{
  "tie_word_embeddings": false,
  "init_mimetic": 0.7,
  "max_seq_len": 256,
  "max_steps": 4746
}
Each number is 128 + 32 x the weight over the matrix's rms, rounded and kept within 0 to 255. Layers, rows and columns count from 0. Numbers have three digits each.

# layer 2 attention output (transposed), 128x160, rms 0.113, rows 0-43, columns 0-159
138138123148156139123126133116117148138131123166121128107094146133124137158145147118146132130123135119133145143126123135110189121121157141130140127190135167136155106098116122094152089141128145127129143120108126123121140107163128102119111128130139176157128143121163106133123140144137152097119164147164150088143135144131114162157165119129135141138096121120119112125164116141134116138111114136112102112129117158120140144124156109146146123133142130117152113147168148120107142136101115
129159154109129170107147147103112116128119146140126105106138157100137123122111136131121132142152090127174175124110161117113116122109161106119168091023071170130143152133122127126135100120146131134167147135132110113116161131137153136118118142134102128117125101094127135123160118155105145109084150139149132122138106108116135115108132145112102105127120099131132126120143133109147104095120151102118086144132135081125117122111119111124103136116115125121097099129093122147127118110158133
117100124123154135125112180123116101124121120148110113162155122124120102154144117095140089152129195134090139113133113113131182126107122147100161126150120100132115136161141151121122165136092123130087143170158166121133151132134159147106098110121140151111097128120110153134135121135165141127157162122104142132132132119129141133139134136115108130100113131122140166143121143102132132167121155156105152114139108145152160088126146111119141122129142140110143119153124148134145090122103124
132148119110128106132104119165140150112127130125103121143097124130127152115105124137161178129125143145111102118151102111133115134126103138132092145019142097112109097115101105084137153143155142115116087121132141087116102111093140128132132115136107114120118144137106149141123103141113149094095143126107165141135109163127125134114138139112138123150138151132080114097134130139140114130142108148138143113169149122108144132105084110184131130165130096131170154125153114131140108140143088
108112123110157128144117140136151108114108141136107138125161171112114116104086160123139112147147133122122121144120138130149147149123109127132100133127127110131133158184150130100122142148175147153104132089173130123097099134161107153148105142165148088141139113118093173103141117104110137153137157117115137119130163121179125113146106137141141100180107103136119154150137171144113110127102089126155148103104112111150121120161152168148145127122096147130115149159111120137152106173117135
104124123119127135128123140141101095123113118151129127110139154121153116126120142124111086131132074092159130159144128105159152135138162123091147116085105116128134119118129140107086104112110106151140154099121130114107113088151107128168126145129124122123138133140131152164135160130100114136157163153165145140105134143095152109154118159117146091125143129123124143106165158167149117106101114104111140129128107115147138126137146139162114122155144118114123146113165114166145133128138097
136125154111115144126144131141118152128136152118133125094106126118154100125159102094085162112122132169134099108083125133153135090143100093137144168102108144112121132100137145138106124159069144155153119133126123105151095113112145145159141120143134119126157158111127138142121123091121117089155077133135137132132136160145146110119124135150114144125191141095124110128161125113117134126140153121124151121145112121107097155122135116127151119120120099126118139132101143149135146097159101
138160123127134139117111130123115115150128159107130154119166142132114162137125122144169145127107095121103129116117125123090118070094120121112131054158119172093148144074182140101144108127152106103127084065094070107136152105146120147146167120116132120118124155124124117140130152158108121124138110108129115146135162153095117140133113099126157151113141105147152137141145110133099151118094124090136134111156155096132119151125128104117090120144122118094127109134129124103079150137171093
105128132110144126120105117131123131153103095151123103117118132135122160124100165119142141164124122078136134110124140170128143143103114138112154148152140151133112146132112149071152151121143150128128127126149159110125103104129122142080136106124124170129093115145116158107163140090111094135124174119101119125120140133106123104163098140090142124117121118157123128112134163174128138129108113135144154100125141096154135124141101135122128114103125122180119129106121139118125138134124133
110110112110151139131122123145153119161150097109149126154132162132134135131116145151115128096121173100118122131134162128175111128115141142130114119197122126117161114110127095128148119135088158139135138130120135122108122141166131133139133123122143136094153114167135107122144146119112131163123134131094115117145108135104109124102164093121124122130121137137114096124105129121124130122151104139181153136107150139135138130128155120112119158124096148168120153117112130126117131161120135
167145117114094117120147139138106155138164137139130120118100145135106116119158143116108163163119098135098156139110165125121109107137136141147138116172099115176118101105143149119085143094082148150118125151102151141149149070152099138101116103134172136126116115132140101128132144097133112102085157147105133124137116126118097126155175126115143116123144180135143145138121108137131127124155141096136114150186103118104133155119131083096132141103128124124154145114153131150123140114123110
147133118173107125124121126125124137113118118088119125135109115130131093169123116129160131135137145152154115163113110145098123152107128135108133115154138110146157133135145157129114140144125167141130171118129164125117113151144127135113130133123148154109137139113133136152115124096131147141149129105137140111123111151190134144189127118113110118150152109086137132134121140113151123170160133133136130118130132149138120143093136152107144120132153124104142124155135154140160127144112147
130116126145115124113119163128140152140112095113101147117120106133169123128122126144127143116090122101131117106122127139108093141137182139078129096095148106120131101138129135149127140100101119078148113128120184143120116149125131144131136134091141116136145117127131150144093128110144155163132136112107162128105097155133153108134155117150126130128147143109119142127092145167155138123133136134148140157129100118168121126122091106133125145125132133140146111127140133145098096122154101
141129115136121136140118114123117131094121093127114129117136169135137166139170147119158136135140126096158117139156138114137114151134191159135157145067114105119101138115147132141143124154147122124128125121099160158141114162130075099167121152112102120153145168124137097097109154114141121127118137132119113081147089171176084109102117111151116134169119124147115132143110138148112130131092126146157112155165128108117152106108141115131139149103160156137152095102124080124137132124104128
170107099126142144152133147138126145152144139120154153151133132151116107146110147123119133138127128109126181081133159130114147114120138144105141129121121107147146126156163108126129116140127130093135133130139118161127120119134125102118110125132155115131105124128140127166141150122145109124106167133131129147092152131111114147127123151142119156122089119114111155145142144146115076130096102161104132109123122114125116136135155105117129131128150123121120122086138129087112120139138100
127114123153155097123081128115119127119106088183151132099165138135133161134141136103124143106146129128145101130120129138128158130130125118143128137135132178144133141102126156127162129130121104178113107122140121147129114186151180108144124155116132147152116152158169149135149093144135098150131125066134120103146126127125123147098165159121113150168132117114133104144139101108104146148148106152137114090150130168129135139141140136147109159149137127138124103169125167144126154090139136
116128087146141119139120146157114136095139150134101105098122140120130087119117157166093138122146122130104105142165105116164121111120102132132147150045143134147075117134119124114104117080110114128109101104102133118145113142098142104145123147140118142119125143145122107117145100096132100136167102129135108118122147118110117163108126111133127080115126153085139130162108136147122111129115148153117116107127084140122123151108106129083138142114128131105161143109107098112154129111124121
119140132101141146143125116143114171102126168123137131143152140135129119111102094109149146101145117105132100113129144138148142126157129121165130143050126095159160113130138122134101103108159115145169144111119082142101113166109177126135135159159163154122105122136103117120147144097117167147133112135121142142116122124111116126116146154108132142090119137161116136143127114151174105160131125140087126132168144096134105138147136105135109169096161133126115131117110147097147145114110167
108117118117117160096140138118137123126155108129127158089131133113151135085146123110128173084124128129125114123099112144142117128128131135132131102040145138132114114124122125130127129174113095173132128164124093121146111137111121124155127137125149155135140135119123144134117163130134140136137108151122125111129134107132119146120146118160122139123135133145114141148131127101139110141072132138097070124127130147101159174116141102117138126157137129117116129160143132119152150137130135
109140115150147109156144132125123132111133103132093147151149144139119147106136104141126134127150117099099157125124129137110091100128138194132097174134099160099131138110113123138126140099127156137109137120126138142110093115138091108140113119147114104108107118118123148104143132151146136126107155138119094121116183126139139133141151099136149114107145134125134123107112131132160132133121098108111102114106136114127102170140146111094097125157145144123122119154163132111162145113122135
128126133124143128110159127123153122160119133125117130128181128114151161151123142122108126130140142107112127152140125130141124124129131153152134144111128148109155148142112133121138148157121124142104122124133157117101136147107121140158118122171117117137143126136138147107137132121105137100114145120110105071117145130116157124115163123107125153162105125148126110122117124138124140152117131128141104087106106103136130119111120153134123116129144153150117110113136134104146142150128110
124148142133121136117139122114118125123151111103107144142124131095114121122090087123141127129133129137116127141125120106117140152120114145127155137195111129127135139129111172125131121145144136169132132156129111127130108111123091131158154105124136105114106130122109153135135137124140140118132115161118115145132140118103145120150117149146134119126132113123127146136125126107103117103132114134101098146135116114121116141115111134115138078087154102120114129147107158113116122145149121
137107112153114109131129119155144115108116103141136111136143104124121157152133145153093151151117099101118126136145143119178112136114135172113143111075126130123105130108099118140135123116089112133106097177118158143141170109107137087121129157097104111138158144122177116118137136129121108134102148088086121118106103112105115145122131134160135121162154104105127147165115112145117130110169143151115117113112131133121191134126102116133123127113134139134154071090152117166144119085137090
131139142120133129120140125151111147151147088106143141134126135129156118159148121135146102088153098144158140175135100144118108155133135111154116155142128126115096123132151126113106112135128095148151107150114119059115145158116118135126148115139152139102108160135107137156152099091173111156115101134156133138137145138130114152133137118108106114126094122131132091123118086107110148148083107101110137128113137155115102126151147137121135163132119103120102150123122112120139126139132123
143127140112132116149172113141119141113120142123153161134140128110136150138108110156119108102121097130148129108131159085117119146119132150170123135168117099109165167130131126102136121128156101147150106142103087127105163159125117123124136135148137138141115138121138124147114079173130160110097122130099142152134117118117131106136149141133144155146095084119127144139116115097133134129103150146105105163124118113124095097143124151156175126098130139112122107118100109124116113134152122
131144110174159099115119107141098088121111185175138126144146110141113119136139112140129153155128114148094141121083114129107115130134151104115159112093092114118132147117137112121119136108071119123116144110116118157105138118118137096144097132121139158132127097119173137128081128101141150130091140131077123132089121097084128135132144109121107124147136099143130133134126095146159123134105147144153118151137115121136099127115129146122098140106109094111134114147077113095170135103100119
163088136119087125129129150135152124113112139129153123119131146115147103088145123144110115149093120173143099164153107085133122137126135137139128109057144108112139155122114149159120129105131143174103132108129091140130125096130126154135134122124136104110123151139106133080146124144115121153141111132126127110123120150117150164137151128163123099128126170131111133107138138124134134102114124108132107098138100092128141104100120133119135134138148124132110118136094174102145148124186100
108140115147088139104143132140122123126152114135150131152117125122140138163144126137106089119149127173126147124125172146087116125142149139160107150080117138119085126105107143132129121140064127095142126139121138088119133130128085117135158124135120165152105134137128121078121115116114080128103115177158138109118114109111134147103158100132124141152141144115130079123117140141129167129132124092155066108147107110119143102084122121120154146106126132126125095149119117102124124132138142
137161139115148137149133105136119131099106101138127107090129115133166138112091101111111131124091118120165136126142143123158116144123117168117122137130123120095158153113087152083162113128145136160114126078130120113116139164194128114118142144150108155107130117133149126132100141160094152118123134121133176130113106152152140121147163120106114140145090106117155131110122164092147125128157140147104136146134122116123109138116137157142133143120157160159118135148112137155149158139139149
103114132147102106133098140136108118141144085100102123104138110161139147102126117134120099107118141104105129141124117156154100131096121119115125126160136110076087121138136200117123114123149098145157135137125155126132139151107101127128126122127121111129163116105131119150138102132152115132110150110137107144143121097164164061156119123140112130129124100129167122125097126160112156109117146129087115131119158132144140121173137145153141114109132169132143148132138107152111126135116103
148143121122153117173115134157139153131134161115139111125134133112114098127129122128110166106133159116102074131129111105151127076113127111101148116034094090126140110120122132139142124120130167120111112118135125114135129144099135155126096138126124125129171146126108103132105108158114160122135137102127117115097122114116127151143107121132133143136136141095139150135150136127103110136142113133119117107152130145140115124127108136144154116100132117117160147109164118135127119140108096
129104105149159155113118136111089122121131107105099154120153145110186100111147119107155113111130107134101153149103108134127133128110106116163133125173146123105102089138120107137152121156146115119111156088130082147106114141143106139152128137130121144116133137088143085122125151095130139138142115129111138109109136133118118138137146120135107114164115167128124121137126098165113118130127135120144160123101120164122133126147156155154121115107129097147137147188150096104139138138108134
112147113130141168124122099106137141155124153134132099121156135134119132104131116109117188117106145128140150130166112123128165141140110088106139162164123162128128136134069120096096114103177122140100092118176110090158132132080127113122107160114102147157122119148113165149124110143123138108104116115141146141099166113126129098142122130125130131153128147095124134127128130163143121124152091135132173095115122110147137162104085127120119092144154101093096120131118154118144148132103125
133103136127127131117121093108134158117120112134130108133123166136163115147101120115149130153107116132147067146124144193108159141088090150139137128131153115126154099126138144151127153159152127123109126141116120156134148121133116131113134131133137105146149125115168128116134120112158109081126183107122123134147110130164105130112136141125135149126121074114167133111111145085112111127133127133111102134153147139099149152125153102098165118173184115152116126121151127140141112141114143
141170100126142109153136116139127130136154131128112112160108112110134125155141139130130104144149132118093103146127096140140143148108086142122135161095143075126127157144151122150088171107127116161097138138151158146129128121115121121125122131146125124099156111148091146114131146056157128105129138118107084140129127128131142170126142125096149134109129137143116127106117164115118149140101103132121140131124138130107151133143125114111124134146118122158137120132151112159152102141130128
095118118144148147158139110141149121125108118157101105131122135116124143154113118136097117144117141134149088123136108115158114108152111112155126123078147114118112135113137127140126120141103125143118095153136142134124143117128126131136133156125147124109128120144119156151116126108098128152102160118139156145107131140125107157100128118136134127125138117134122146110095135155137130111120133122119129125105116143125150136135166136132140147128125107124139122123151131136133111123145128
113130147123121111131123130129160126128108122141137145117107124112141142123108113148108133151129101128111120127117131160141109121103155110117136120037146121145116154122147129129092135142150134182130138100130168103125116108135095142113132142161132118124141112124134147126103127122102151138132145146120096130106133111113161145216110113139143143120122130147150154140119144147133148130102130109102081111088144100150105110129148160143128118122097165155116164111128146126134106132112123
123134137127143130137110114143131133137163143131117144155134140090137132167133125129144107114115108135109084096082110114133147097111126123174138136040132128123120146098127092149159133139115127076106104117155152152123146127126128113142100148110119135122146130121112129115098132092125140117156151139131122153141122142153111130123117127162138154157138133101102116107124152121133145130120128160129150159144144139117136141100171098135164155137108115130110077138141104126128095096141140
141107159146115141087107122141127134145146158113130145126120134140100139117110128136127128126098085146172138129115165164140143132125118095140108128098138136136142146134175140132091129118136114149158116131133122129115137126141121140123130115122142109141131102113120171139120156091113129120147142118104124169110108148111136086160122168114168143137137117129109128073136156121135105130117111136128101114122138099137147112102131098107135142101122112115113125129124147115150134150152137
148125131148123115137133123138106110110106139140132154148139136125123111135123140131129156143139116147116127105139111085093114124133111139129107110000116118128138146149157126119143134127139125153103118105142123143131150185143136125107138139156109149120136127119145144123130133138121157134121129103129141125122141130144132147108129130104105134134095114149134134122133125118123137134101116137169124144139130130122119105146128149122093124155101127112123128153120118126134152135126140
109126136128104156092155117111122150111112135111126142153112108135115132109107132143135101131127100144141136149116140113104144143163121134144111118248139128139124144139112118138102088102138155105161171100125112113096150117138106152138119133104146136135126091105143110123134111078127139122129121137111127118116120155119153135158126146135117131109125131112126137137129122134124125092172166099111110117082150140132107113177126144141122106119117122129127124125132134119108114132097131
144166165126091129127124119137127126138148159107137115135130122114119169123130115123145169143144154128087135151089147086153097112138148135160114108180110167133116143165115140133121134136146141108120126132131142128132124139140103116164116125143151151098125113144126147144147152123141116120138167147109109124153137127146105107132123115114123115147123118157145147146111119118132136139161114107141165149120115114134110099119161100142115143119134102131088119092138111121134128119138147
126125148134150130106148138131140126119123118148156118135117112147169119140157137122141138114121141122114115106125116122160132132088158119095136079126135097106091151129119091103113119139140096161092138107138092119134158092150160131098144146113127149108101121133147110122166128115122146142123135136068135148106135097107103125149110107109110134128109147107120148114119138137137141130102150122089158092113131100162123129151140136137121142150075151149087157167104138114157138137112132
133112105125124130114143139122132095107132121147114121093123106149099163113144149124109149122132143111074131100116102135119142135130111115121110105227114161156152148106171122101127117131117107128127158121148115115134113103152154104173114135137147128125146109137136115112101143141115118138141143144110117099125140129133136126117128151120144152122155107110110119141127124127125117121121161142117111124142136123121138142135124120137109116134100155110141132138118163132109120155129106
# layer 2 attention value, 128x160, rms 0.119, rows 1-44, columns 0-159
162166101097102159129076172144108146138128169076126117123130165142128133128115106139128147144131155093150134145144117163138157103088138161143132179120144127095120120135085078140129105147124222128112119113134124122150122141132129123133129112117087186157156104126124135119122115119116148155115083112084114084120121096156128084164152121088138102136091148161139134143147149192113149153133161121130151117143128148129111137092133092161124143102161130130106097138176142119131093134148152
140116134091175101083138127125132098157149115146120200108130135130099123115136113164137150117151087182137140154136136079104114106124128157129108136124102121173131153132088138133120156140138111124141135132101122131162143139164077149129140124142101148136128157129113109148149146144126104180118107145096130120152101115075125106163109108074149160118140114165141161126143127141155114150094131109107119099137177116141088119117116145111131100155093130134113141139124097113123129128118137
112130171101134077145133159107141106079148152166167132070101089127160152082144086120152126117131151095091122147136109109122144126139123114129157075129109131127126103125127101096174129121097120132126179110114129154077117115138118148143088159071171110168130188117133158157171157093116154127099170101156144165098132167129157142151104146129101132145116117116159112117143117097129116096109116092122114127148119089160110162144146132130176130095125102076137099124145087130126152104098132
131103127150120119103157119133194136130121103130128129158095115082131110123142158131109122145116122151149134089140122130106138165146122122134145103125109116134125111123154132132127107155103129121132147154141171126172124140151134126133139124101111115173150187139135132124133145130126123149149122116135153105139157142103085092072100118110130134096108139122091118163127112073097086129124159080133115126092145125139125151107143152122112154126124118118146114126152082090111121065111175
140108112135121110130145107121109124082153144117173123158160112142127154146137107101112137107168131101131140119182170128088151176111115089125118119129139111112127103089130121126160117107112154127092126104128138152167099133122132071163127140145126135130136165178125130113139173148122122116137111159136138107134119119101125110148110101143129123117109169127109130149106117156135116126137135152138120127109139119119106158116125148144107135135160095118117086122159114142116095162165149
111139134169142161083109150129126168143130078149156141159180113148146122104143128117146120123146183079125137143124118124152152153109134150131167142131142128145107147114110161127138156143166097133103120143089089149123131126101104127154115147145088098152101110165145104116150115127139137128145133102115119104101147148155169151103157133145122119101107119119141149139147144123126156166173098134141134136116097113114144117151121101151153130140116110146109146117139066144140166170143145
120174120114126123159123184138162171167116122102110123101128126140171122155110130107144139116119099160122141100167146175133164171123125118103116183134149164120109141158135144098084137117090129136088125124149134132095142122123145089128160158092173119123100085155143144077126146121068150118100148129119123093122141101130164117156126147120141076108134144095133063119141129125165139143128143137141127174120131107116126106161132086112131141061134116121153137105122121175115098118153087
097144116157135151158159094122149117110136153136109149099166173091134122159108163153132125087134125156132124129116139137118150150124108111128141125129115131108149135129174134109105113181115107126138129134127133138131102132139188105155144142103134154110126196119111109117108120119124136165111107123133130093131137124095128112142153102170139143139112136132149106142141122137137146111131109127123153109120155132170120125092199104141115116142105125094132085097128134135130151091142127
095125137137119154144101112123166147158117129154111142108100120113090127137137159143150130162174121141120128108110095096118130129122120109136157140128172123164153115099174132114104119090158148126191101147172142101143131133132152120117158170153127135097094113109151112112139130128130141135161128118149146162118138131109148128134105131148123115136118125118124153146181141121126086100105108152125126125086093133112133137111124113127123137111167112141181104130124146149122140086107129
158164147105115113108116129137100136158133140113149158156143133133126119142128134104136119121163185118111110127116131113166106139096087122109121165131128137094142115103080155098131100103110133131096129119102114134087129123101145138166122156121117174134086133109166105102120111119149150186130095123133101160121109104157112145147125134164076144114083125121107166118151122118144145128093130113133096103143158166135139092146152138106153128137159128096142138140144134176142076163163102
126082118124114144117131140117093154113153127137157160145141131166113163115128145174137111130134144151123120142135164114129108137132152130136142110131129147147139133108158134140135118123123115130140125128092111152101107136148089153141092135142109116125172089140156132124119106129184105137118165140074110142135139109102122136111164145086149136103142118092079159130153062123129116125083146100118130147116129134142143114139124128146123100168120111092144142141145119084131139108129125
098079119129124132138143113111090108106121136142126147080150131124087163118157076158116121110161118127120120163181127126160147103124105107111121145136119148122125088115168120102162095107165144132144129145115125143129117119175124137097132148123112107099092098124123126113095141160129123100077152138100129161127144141096114141126145167075141122125116124099125152160119134147133149119131126143119127129130117126132108120149174154085142122140133137134147119145157118109135095152131119
113111092112092155123143087150121106132122147134120113120115140101112126178160073128158131140048137109127141122157113127125112136131121082103149104133133154093124106146127112116119094118126142134136129126148164116139093118162132133169077099147142173185154144127137133131102144132164125141114125120125116135111102083134129115086119093140101137127152164146115152147158115144125122114120132122116130159048130122110129125151139145052124121102148141155103162121115123094143155160136139
125095130146152174140131132126121128145135120140100107132144133089151133152097149127143134116153108144128127122159146085143107145150101144116093150123134117141102142145123149102143083098109132122103176124164141097117136122157145134138171137135127138130113131136139150131142129126119099205136109154145130074138108157146108134130096123115139149117150153119115162112120140121158146127136119137120102168138130136133134128157120138140113120085142122092126096151149150144133118136133157
112115089128110075120154121124167149121148145091120118178156109107108114112131159170161143145140159122125152111096120125132157118135130137165139155127137131130149137116132095149091157106132099127104129143137099155155111131123105153108138127140116158093111112122104150139122119125122135107161149117151156108113089107133135124130147122169168121124097097148162111109091116081150129157170163146111134156111106145131144177148166142141130156086075137135099171094095130091129180117148145
145098153152143127086138100132123103159099116099166127131128128115127150117124145111136106174125121153124121122115143169109125109142131090104118105129109140150138110098110186135160154123141089132166100118090144151150115125136095136109079120150124168086143139090177116136157131151136142145135077122145136084101112112135135115079149137163102104110147148133131095108108149112124144074098115123127103134126150100136133113176145126150138122117098146140101122113148160154109086152155149
146120120098155133141193150130187122141164076159137133113199102118104127168122149145094135111122190136147136145090107143182139124122131137153121125130150139131100150135114129120163109122136130130142091154146144098143142124157153154141132084102134156161122112115163120118127101138153112105125128094166114121134108080146088132151077154144129101172124126114117079088113129097075134126116133124131130137134119150134127160146137159184101079118169100103111121148119152132143147129126091
113111118147137139093140125120117122158130134157103122158136105083145096142134093094107135119101145136129156117131121147125161086138133124123153121125122099115144158104130121133114167086103118130136120140088094156156143125112119098153088100129114137104119091102125105123167128126078117102124137089148128126153130119186122141126086147129122127152130139114130167111190142149134121157169103104127128171106130181098128134138137134132121149133122108132116128122121093091107125140108083
144102127152146072129118123123122128114181137106108140127127097156151139150114181126106113145089123110140138145119150115118161138153154084102135097130150148113098155144149143078112108132114113126136170118154141112136079112127148143109115147155129114090116130107141126125138113118098178115143134103113128125156109089157099115148119147141102142127143138137109099116161128094129144097151130100121110113116126118124138095095138122129127136129183149100124105138086142141122102117137121
142137109134157119113134150146169143136141160101112110118102103113153106102148129128123135153132125112137139117133134103120163139147127092117152105133097123111117133083168110126134127141152121132165121138132131120129115119116146130114130099127084134137151133130104108147125136148087137152111130104160161115136133095114099117101143142110118149115143111146141128118152113167147117117123122123119170134117124172149119123100143125108135104116138113134127119123101148122148172113135174
147096135118146137077146161145147130122151117138161141137135108121134144154116139087127123104122111146144118132153120140144102184114136150103161123127155139120140148146132105100122138138133129128119096117139116155103142134113103132142108117152079136132120139096122149146151098125104140123130100132123092130133137133117168125131096106103127134135137146106115133113145133148105156179146129099135162139151124117128118139137135108131098124138130118125098123101104129133116113102102118
125145134096118109145147104158091131142114163114099122118097135120129157115148067121175140177166104114097129124101172147116141098112149110128084121129084113105129097098122140087171085137115148135142137110159130134119131124128129118085110108164111174116125156094101119157153150115120132169104085117143144119125151143121122131118138109130134126140114109126120106142118130110174144161109103157103127162137092118109150104115153139093139141121122150126103154122119170081121128157136140
141111132107110138146137129099142103106077106119119114146127107162135134087089154067146117096116107140129097093117108132170129116115134113155154134126156150163178162115089129131109149142140142119113127127105132139112103124132170159129109102118119159117132113135163131112159125135143125091166162135118124125092142102152154121115115166157149132121152124123126178116151127141146110099134140162149121133116131134121120129087149124149111110110103126106137145158108149128108135136124149
141126150097108142141131189169119137157129107134140116114120118145117127137127116093138140135118115129124129143127138135164133125117145156101099151133108142160124129142130083131101065115093148131081102129161136113134134123115149159123152075125108138148164148102148164154132145143140148112137135135180104124113160148133156131118103180129156142097148098147175169106115143127103155159110165155141159150132099143118120134111134131097135124117151131159108137138130162123120129137107163
132149114135126098132107159148113107144127112070093110092131130117127136124121111164126114140140131141156149153105182114134159142145138147091084151135159156089148155097107134112142099109095146134124111136123126128087150128121101175097139116114141161124135107124128148133113127141131144144107109109093096080106105119128150116084118183134158118174126118128142118106094115112148170136087100145123138098124135153132102140130110144131107114165134136099147088152157070111110129131123141
147118137102144126092083138143142156113101113132174138121137090124097117116110134113123141137125102127115141124140095151097125140137121112150111138127069120146125097145127087075187143123146133131158132149096102083104097131096105103139104156119126127138173088134126122137140095144124149118072129105121093130120098102125117115143111130137112156129143155115129121151092128112116133146154155163132152115130111117116168143149199159116148169122137122101104115092125160163134112151130136
141141104155142134106085097136124127121099122099150140114106131154149117134146106095133133110122156072125134127123171124130119117104130148137146131120147128129168117114150116157132121141165167124105119137112140132124109118111141165130126110155110104137152112108150154118145096153114175144128169105123117150087108095152127101123198158128118115127138158122152161117157151129153141104094124140114159093132120157118155127141142068100112114129091138153117111140089172157141100165153113
141139124164100141151145140125143142132182120094157136151142156178074160150144155181086132128147143095135137179154129111113118114107139128107122122131109141128135142086177107146122108122099169131144106126153096092167127131128131104130101133125132133097172128124154149146135122137148128109108153135157135167107141095149145138156134140133126140111155111127127135131143090136147131135108143161129160144119106109144138153102132148112161170118162109136108130097132124080152123145137125
143142134130116114120185077147112120102147143170089146107110152130117140131155101123166114112119134099137107117184125174146102125112105117112112087125134146085156118160144144134113127133128125122138132108138122119175124130138101100091125131127078156095073141143122121120123165110136132098137153129138122139104182165141119130136142140109148119112148141150139121161118112141140131112124167106139134121095121126130111095096139117067136124134113156130127161133091156107122128173164147
125133189142128139121170145134133117128134112151154146109109086178142120123147108146167143166151134176120155146098142154147125143153126126120143104124128127114088112084109137118153083107144151129144105135118098144092165130127103096150107132120126132121118133173139106120140143102133109172112098127141154132121139170109093133091113146090102114117142152134128099114116120102130142080107169121112114131136100081153120121166098110124176127120128125118124132100137112111138117102123151
127112129113095147096144100115160107118130168091138117155108095075125131154137164140090101089139121106135127130127109114138143149131143107091142112127117147129150154140136166166119168130112139129132124149152137104141141150071129140127104130112144134130119092149119110151127142158104089127157139089148130099112118160090107144082100169108118140124147142121092112108141112119126126150111082156131090112090121121122125146154117132087106147118121093119157155139098087101114128132118110
127170143129123138150170183102105102131121125089125116153150106087141124135143121135096139176114112132145105125083129140109137159151141142091118113123133103095123151111150100168154140152132090121158141134126104179114097124106134104105133144164089131144136143162126147115172142122112134131113142155157135107149090133145113134134123103129119130138132069122124101119090125134107160098162099130128125130143172089162131141110167095154106115110097114099121110126130065124139144110148104
145153126150103112152155083140120179148153172175088146129121140132121131117108125109109109118117128095105115108127082127120125127149108129130152100128128112152138130138126131098135100104106120126113150127124100157123155133127125142138109133144138143138154096124119106126116104121139059150135108127120154122151166133144116127129153082117131136163129133145089183093127110094108134182095167095120102192134144139136130141123103145099120143118099130110097149116105177130152196160111103
146143119121094068132159103135118118135132086154122111115115121122120140099123151099156111123128103140117110120106162087129132140162117092133121063129147135147148157120095166133158116167135088127153130099081129129110118123109106164145133114105140118110134142147113100132111078138131127142151103117133124134131140093083134118120111131129095108169126143128112140143178113125134085147154126097126117132140139105139108115105118163115174126128129135099108086134150146151126108107097135
134110152128129084143134107110129147161125105126089117123144100112141138119122128084096134098159094115103124121117129154108125126138135154133128128131125103126142116095122131133141126141153151131151120125131114133155131130148149142103103136158148116151124165118124129131135162145147118116128121117128171147162123157126127118114123145129166131120104112100150139146140106109148140128122130132116131154096125121116112115099113135122146124138104116095123132114136134134134108142100142
136106134146145151153169102133124130106138111124121098118128178128118145132116130138135113115140132166128150124123153145119131134143131108126152144130095102105136113093169132106145087138092150121139129134109135127118086112122136107141133104097097078126123139140145098137154147110115120146097121111138129133169162122139114115073136153136167135126113148117160115157112112153127115091109163103147175101108134143121104073138114143125134153189152128121139122121126158118108109112157133
090134118133100125140137120139087170161138093135129099091134119114129133105180103123127143131109111115132136167121144103110151133165125143151124101129108145146127150169104142121131119142160199129079129127149147137082100120146133139118132131151180118126139129140156096149117131137140123161104116094117177129119148161101155127126128148095147109130122121114144182113166138098093090158155101109113122118116134116114148096143101128122154145100111124127124113129100131150123144105104094
127135107153119130127119143128124149139160123176100132096167123078126157129137107097164131102139112146150112114166137140139169124123093133129122140125113122114145120149134142138147138118114169120118149125150086145086098127159137144132148126123142077151149131143151083118125092103151137129110120131119101132133162101106113130132134124135136130124106137108145148126101120123112123179117140126147119155153123179138140162145140120162082141112134126106134087122124143126137149109145122
148130085118116096110125175118137063149124128065156126126106114138155114107084123199130137147081100133102119125162135063088139101167127150157100132123129143123124160148115149123122116135085162129143133137123120087126142120157128147110110131077195113125140118148078139138136109128127135125105143134138111115097144115137157108101128165093113137125121096117136097111102096085129133142128204134131140125113132148128130128118099197123159146106136124169133116148138127105124095076115144
117126158101126145158138165122091159051129140123119113149110149103102134124122186111076119101186098078144100131118130155136095145047150143110129127127118133133114081151146141141121117156101087122124098130120154122163151131103173130142120089097149125149143080134135109143134103156169134119143132115119107142136155140117094138111130134086136110109116101125117101117128129110095137160114111132134129071149086150103140142143130124141089111138134131150097115160103156125135084111156141
122111132132150136138142178121121127139131131108131095133118126108111095136158130122154136155099155126150105123154110110144101132104151157159158139128126146070109164117131136122096126139151156131124126134123144134120101129117126164119132130103146156147087147129165116112132169151142169154088116129119136131155102139132175099154110131131087148143112147143094160137149086119119085146133125109129139142118157137130129122079117133142111135165139118107132135144100116147161095131145111
122178143109100139168138126117152085104118106159130130103141141099101127156100158160119129117146131160120127153111114104089125121129136139170085164127057118132135093082137142121123132113111122127145150148108146116146107148115114126103149091103118145115116102154155127120156150141106127170116144138113137084126150117123158116144080145171125123118137097139150114123160125136121149109117099155135135109108133125122118121108126122095104147131147123103151116136131119106130104121099118
122142117141133128104142162150149158146114126166103110148123148082138100148132139147119147124145160115139138128142143140082152126150116113123132133133142131118119100110163130142086160095118065136108140127124140110156144130122087136149158128160139098135084126129117132121129107133106132119161131124119130117119131140114146148146117125130187078115106138134141103130171138101176139088148117124125142126143154171114101096189098121154136146094143117140097107124168110106097111115132114
116136135136150117165081156119176151122139146150141114119077170116128174132107142053150120122116136131115121109130103093128139139143135140169149139123102104165136102106101122158130139139118094123097128128089143191136135145122125094138159132137106121141124112125117131119134124175125153154131125122118122151144114138142118132130114116126134141127165120146139125121146127135130106134151148123144119132130166165111115149150129110105096138112115130147155153119156118197110121125136138